Weights of a small transformer language model: 17 layers, 3707 steps.
Each number is 500 + 40 x the weight over its row's rms, rounded and kept within 0 to 999. Layers, rows and columns count from 0. Numbers have three digits each. The size before them is the row's rms in percent of the matrix's.

# layer 8 attention query, 192x192, rms 0.133, rows 68-191, columns 96-143
091:500517438555490531503446509496388450482475493545495494501469530414487476476534481472497499455540492436485494480522451493442573532488535506533546
099:543474470443578553443465406492526506484495516441412516503498513506511469491485565494494517540518532548493463594481495438504499469548558478488495
103:507460500607539482474515420510485505516518519523481563489473449519534522577465461532473548497498536541535469534537472464506491486525527473486567
101:466432559518479446440493452533483627505477533517527553514541514559471518475527567519462507498535478463450472498501542489459469475509442508472499
100:487505542538491521484563503516492559514493518517550502534519441475529498482494476540472476508531547497483504428542490463468553556455474545455462
114:486547475463481534472511464476466421507482478438512499451470468481546504468543449512481504508527506547449538515412529500524565508530489518509504
113:494511484531516491411527476508477556487560511528522520524481499496551434469484443410457486451501469489421508496412542444482521534494485529480544
118:503505494523448500510424451468516492475506491512519503401541504591474476493518427532474507516464453616473526548519532519555509535480481577498622
104:549426425500495540502494567487564535511536488513519523448513451616481464509452523492500484464466464527496493486541539444471485549499608525557530
113:513472494555469433490569435532511575441434495522496481429588506512456530513477581497527493467496527513360552569484467536428556453559526560479419
110:524486513523516480567463519466452545445539562540523481520448521491454453521411560557535550488593518491531482453455502462516440523583527539475513
108:502425592541542540544532492561523515469480515468541510482448421519527523509512507499446490516432505530536459569519488531547462494528511494491563
044:507497462481528536501523536521554431559485515502547482502560518452493516449520511497500543503522502491589481448537546511458438418473528534520512
090:500518522449494425441445523534509522604494484507543521550464514490483522483526486552507481474508456445567414463475579517474474433544519481442496
098:489481570467505499404543513517517479440517551530529443480497392562511487466529528527516531421461504496460574471417476501535435525536491489425539
098:444497509436464501563470452472534533535485492520510457491471495485489550509494565480541542476460543491476492493480538514462459473559557574474462
091:437494451449497496550543477475458551537485407466561567532516502486432503477504459477538489527489539471570567491478460466468566533475622487459468
102:484523504472464495435521471551493591509510583461581478541490432519370437463505493453488564528499425484444423507465478549459528550440431479507434
102:507526527543535507477506527489472582480529498505484479571530520483460489488472475488514481524489498554459494564508463550547536551462562533487511
097:506514518475498539563462472456542465513503490443510451417482493566499540503503562500470495515432487550528506541509496535513455509510461562478545
103:527529465499575524498497550489559475524493477410489489441505496509547511527422473548514493491426518557466520577412495532528516518527489540534583
112:495475453489520457489429482546469491483489513439445518548490525490508545483525549571454492518460526504439484471493458446447497482549487450487529
113:499480443489487494554497514472475481563500511488487449497460479521502457503471463479555514493500497482405521504561516504442493541539438492495522
109:530520541508548523540461568415549479459488471567424485489564426518548543587493459476564440447578515467544504510494491539538554512514533486478508
111:439547493504493511436472541484450523563486545456438503496414586429499519536554510523536521576502538484556521411537560506514520511514532465417489
112:408451517596436525543552479458516498483495457452450495546467470539498538527522569497508513515444525538507512480558467534457533458489526511522485
117:600520513588485462549462381536455469458496449462448469409518497508570509543518527539498489473469419523496490547531463549509455430457592550435546
114:516481479483549510505495497507464559511508476479492587554552503476434537448517495517542483526492496530456439561486501469491458451529433566430496
107:532471481429499540525498522465474449540542479579549477488461518371502547470528487558511464572517499546574445560495446546506558540493489498479479
099:503511516434457533463490489448510576512529503560563544490454536503549445520441491418615492551566543522485512541543527552481444528456543425571510
113:527512430463415458493473465472521513505506503515443480499550473522405474540528458499521498470493534459423497475495534527471497485462461459467528
095:473515467553558454493541469474537457485477492516474514556485451505467518476463551522499501532465456538489472477473509396565537478547481572576484
114:576502488491532574495495493487507500477497437527529488645496591558534520513501458493509514432474516467382530558537550492494590590548474486498489
111:537520489529410487549470529440540476483464469521464435535531560510551450461491502521520447424537539459517543510480544515472380500487524503512465
128:546565517537498578485441524536437418531508479508479522422572515561495486574496469548509484494505572501490491500525588507459516531506423529473511
099:464459423495432458519562508513493478389484518521438497545538533462471514448529504529541561562519440487491436476449476474425453477492524540604506
113:501530431539498458462497491499562484521493479506519501522472569451541535492528460542494489528537449486510499531495472533480464422484565491561490
120:582423509582449449520495535505497500588476417532586450512439529484512550523564547593448462485553500501486492555491540488453501457498478557470422
112:558499476483471533488535484534440453492506596477523485481495493447510492458473519543507451473499532442500501538441505523595451469521461494472499
108:477513473558484462441486546492543525477544464538467583495503491466498557602530506444486504626490409530450511549401459466462509583477503501512479
105:505512484457626507523507408428452489489477553508469549571487531508537537517481482418551476529479532499494498445513523486508516471524535478564562
116:558478503571548412482467486514490495465467431515443481455550432483530478527471515484575516486404536488567490527553491527516533481489533509494432
110:550549475555483587452509513525473532495510498496477489510555566462554490572503545451516568495533555536527505582484486559566427517441483481463521
115:524467479481420503523502545523461407497494519532517515453440510524416529467550544478514509540460556524553536524482454468540477438516512538516432
112:537493509512513539538485434574474435471525504488493454567443510492481516513559519485486481457476422561489468511485454474470533565531439498544468
122:507415526568571492480444470513541520452503538558417589484460443572480524521535504496512563451434448487488538403554495515438498556462497499493513
112:416481494538524516532516532462451548545520548488513541472411520513500511485530519425502548419529554429469584525461437498504607516548610478517454
090:501482536508470464583513523484604568512496498449597560522512570477490523458513527589448507549544496430559471523493502626536467457554484534533504
096:502474490495554458535568444496482496503508520509548551537487609488487456498561518473468551511518453472452574547431517470613538463585508555553507
098:493504553591472500466521415467552485499502441550510526454496570523479585466504550541410498439500510485484555524562535496402465509520504445461462
109:547531527485493493477508508534431453473416481462477452472485422454423517562472525461448465409470549510568487493542479484530480490499474541474554
107:514447488484475540505444475553551528542533530542517497485485519484448514477452453425491512525512519454548511463448458487551494486470536507487566
112:496556464452543534493536501502494485549449504480473414602447528488452539454510512596513516471525485444520456506514450520435485484510453526528465
118:493499535457481459546502500510548500601564531480521471480472464586488483511533516436445483455545466512501480489549456511504463429570521539475573
109:548460520572528501506501523531526511509523478499451541530528460498460518517509488575484526554506491469554500515495458466464455478445503442518547
114:479483487485534499481484506475469595463572498493472514518495473463548451556487474535512494516518477429533439544448559490517466456463512538507458
104:487578489516508484570520567557481485500514521516445500586507479502516494520472553459490484497439524514514513438479503450480487522554478435505471
124:516480483633541469440546520481455548513544508438613510550526542532564516466518509547503480504443512500511437459424487471563479473466567495489468
108:498490557461492500585460492471515468511550496496508555489532487487469496553489524454463477434559508497505504444554526479467513558572470429538542
111:483531451531489508490525471503469481483525520518541515509451530480432589483526519616531515493514438509542574505472471526512458518494519499566529
108:479489536475539530541465569552498507526489563480534512551551458501396582526492564484472518493507543508537435524435514536575447493578517522503491
106:496549495488538505558558563558466484519523524504487532503541542468532558528491466440456488475507460486510440477476426537544515594553469430513524
104:475497532464498515558533514491528410524448470488434466506493539588431499451533452525488459395512494493508531436494494428562538457533526457518578
088:507517533566543508505425467532545521435532488605460520470467531553462517489506569457470518426480548596500538538526518455513489542446537518512515
092:495571522402486509437474455559531540517480422503484458568490536490496488526530487545552402450490549517511551498464478458566472579529417496489510
109:511494535474531518573535583518543527487568525512543518597457481496406531422530511463466552427522576574565484387470408435497557575451481523465555
095:490503519481485497557488472508461457537508435523520549527468534498509547484462490380500460516489471472494528495504481494572519549584486513534489
101:488448478511545550560494578527476527489457493519517445551520450594472429522557506452510518498498600586520469541470567478566463505556474510472490
103:611527504483489500428467518502562487548484484470489551456494525527517538500488488571478513539560451516511414500494461530424503453486536501465527
114:537542486455380515491467460511499495507462465483520453561505490560471429571540553430569507521510471433480538508486533515433548522523499391493512
104:517474538553528541528487464509582553497482530481500569549534445520515487557477530548489589532525522517460505486489451472485481497440548534447519
115:484488501558554495481487500492559496523503554422464526482520501440464525528487451519507509497469462476462500534533529480471492475505516447518515
108:553554529497471476555522567531556547472499469439586505486523528476395520474523470500538465490482479441460515464510481542472498496507473477539513
103:540490442591495448485476400530568560513550553491454523498486511500492472548454468521449571517574566496481561562470479571514546443497496516552484
105:463536524517511462493557578415458527470587487451464483479525436393490492420469489479554515461521465527537516495483512493520556520557559470524548
109:470487492584436466457512504482514539532529503390510518550482530458557531490508503444616510507498440507547514479413451472532496491442481463526472
113:517486597519512400504481446523529557507565471512541516511550452487542570522463483470438510507532474498505491531476455531519533477506493463532454
099:536554539508551435433516457475517475463510543487488524453446484522584466522500476445584461500574497441432468466565492490532493536538426469480474
104:472469488455535536498528457614510489520541499526505563401449524489497441452483528438472435464560530461517557560531470492544501439485486549510619
077:543544573548525488499487545525450550479485454483527459563469475509531542453543474562456487466449570553453462488461515557533483492501436462497517
084:582419479571509456552470507515513500546503443565459475463507494477508518481495495419488519500473482526490538557488460566497505475538561560476480
099:400479479488538478474461496423543396503529519530495507501517487465572487453471605536533423510524527543553442474543457496449542473520488497437553
087:533531494536453422531469513454518466480489432554536493445523467506489503502490505504587533464443588543492515406466506524492597496455544497482517
100:490497481496460457473501463457505540531584518560488516533477567466550575479456609491446566493505530492463520562535487432483557512491513483513541
092:590486474549548554524474530446458503535476442599515459526515426557424444490503451548572504491473518550463438482419502510499482517545567424449529
102:543467534516444435534565492487494588543448543617489460506503606507510492470538548462480548543502479479453568467444557532542471485545521570490526
108:490514496508486516528519439548495488518459499448491438487504486508488455502527547606489453516458427486572531485484482447497550466449518561454542
105:470573509528473418500523495435452466498484500509464437548477493550540543563535525471443475497556505484585434478527494520470424456475516535475497
116:515490518438497529452499497452574591544513499522475402509454564494480361483472509447425507514535512490484530471517603455512568557507533482507498
106:530478451541541460556552555533544595506525539541432508473483503494489556471537436465511461442504511559462491461522456493516492498571558494585423
113:510524512491556468474486450520554555525494534568503575484523438460534489558466532427527535535459478502511487447574501455541558584477417478521427
120:534493512513533519443497447489436475501539486607481518499498444548519494522613426542460539569501487493524467438390559511609524523486518568526446
089:501471526414484467478561502551457451449522532490488540494430514461481503452538522556419442511514507508546593525500521495421612550536477447507503
094:532496507442454533527530509549511403481536557518504543436476465483508510511426411527502504505478483510547455525515504452483498479515424479539524
095:539444477496434513459560495522472493494480546508502506538562465607527472473537447436483534460516465471448514544506535471508487530422505469422471
116:440457497560512425525480442479533534505508542464469442442453470508507567442516577595520571538455542551491499482532519444447517515541517519481438
120:481484456584438502502520455473437526477517537568444445580494556446565518536489492431480497480540438389455509445518516432482517534520523509512461
112:504513503524478534478444482521506536516499451468477525471414452546470518462446494496509574490474480467483492501600495557479540491473480449493400
097:488539514553571527453466533509436398533485495545513502456580497510483481530491503527494475558477512472501453468476484476472402512491546504468499
102:505497485505509532553544566529464509491446474480500449501492405452518547532522441425514446550539550460491512464503522492493488473481526466523511
102:478485568544500511524495480439554485485439450506489544512418505436522561501577567522511557507505453513526526434496461520405466524453547492526528
107:492502478532499471487495530429590456493499451509519547587472518471508504558505498516438513556490473462503505505505525474504549517470547495475501
110:479476545477506477480514476497561496498509516531581531503551508547509479501474548488521509460505490486556555494504509437474452526541469523502516
109:416538510433547501468522519527517512513525556433572599461536555506504480493507565544448511500427461516493443418598493508540576504478502528489556
103:472509483482513548533535500459465576471483545513492532532528489499450589535411493505495460468462476420487498477506505443481525589483552428479492
113:447513487531544514473492560477467474489519500442488515561593431446533492575439495493451504537482570493509519460459493414534571507502476568530520
114:493491560397444524516511557503506465555476546539534433502444493432509498469600416480502515505499496474499499493488493483515447586435428445425450
115:500473572445438472512552506506558594505548493497515527529491456469458499521459510439521465473488542539564480473548447469534433421554543492538502
091:514528515496542427509493448496515505483472552492463473513473542456508472515496464470450459421453490501440478611444525487539486511512476487558503
101:517486481496571508554473426520494428471526498476523536515505485548503518482463523460444444488503392539456498473470489410511534463535466556538539
098:449492454516502464494546486556499522430548487449534548511528451450528504562472497585507515485510478532536493513582453487529540500519525520508513
123:449521521491446471539544537532519479535518533474530493455556473497506541499535491651498481551462540536543458487564544555539491514496515452489451
105:532503489522481516540513496493503404497476521531468491504367513544525518527605508514398550510457535541472497492538447493503517569495516480481478
119:480529453538387517503509474486544512549486467468541482534584570456485483447438485572508514506576522454551517500477544553513478469444499499450473
107:551502517518518492420508412500522374490477484496511515485503504482484515471604507464490488475440501429563549560488479486486554469542489557540529
118:533500497458500457539460511513538496502500476513430533488450466545479513497499537407520569460492533536473508492493468478444451568422518485442472
108:525546544504491499600499522501480498487476492479523476419404489529515564491524490426557536499547457538514514473503478521483520529506457453526530
097:591474524440529482556477595560543442455469492552518425521498479565500508493529554494463491494471500528480495498485558445478419453458593454402540
108:502516528562523558514527540560530607529547502484547497571557537504480472499415510569464505557490501512503479502432511481555460415484491436525502
104:526475466489514428472559528443472542449527561536505563552542479488467496453462484499488451542436512539519488460470453513498537517510541518477498
115:502482510452475524490525503526507568541555474534459541587472527465465466523480538500470543538485519557469502499471476423571521469522551516522485
103:578470483524489485515490552482478495460545467485494471488492563475557509541561466452537528422492482506430496507487488492520522560448515505528476
107:528519551442503530536442487433545502494524506527547547531522474500496478545481458429496517551508476480416483482440478529537512468492439483503509
102:524479528450442448480450489513473556540456529438562519492522550526531511533493559631521497507522561503497493504521589526591608448574471539508472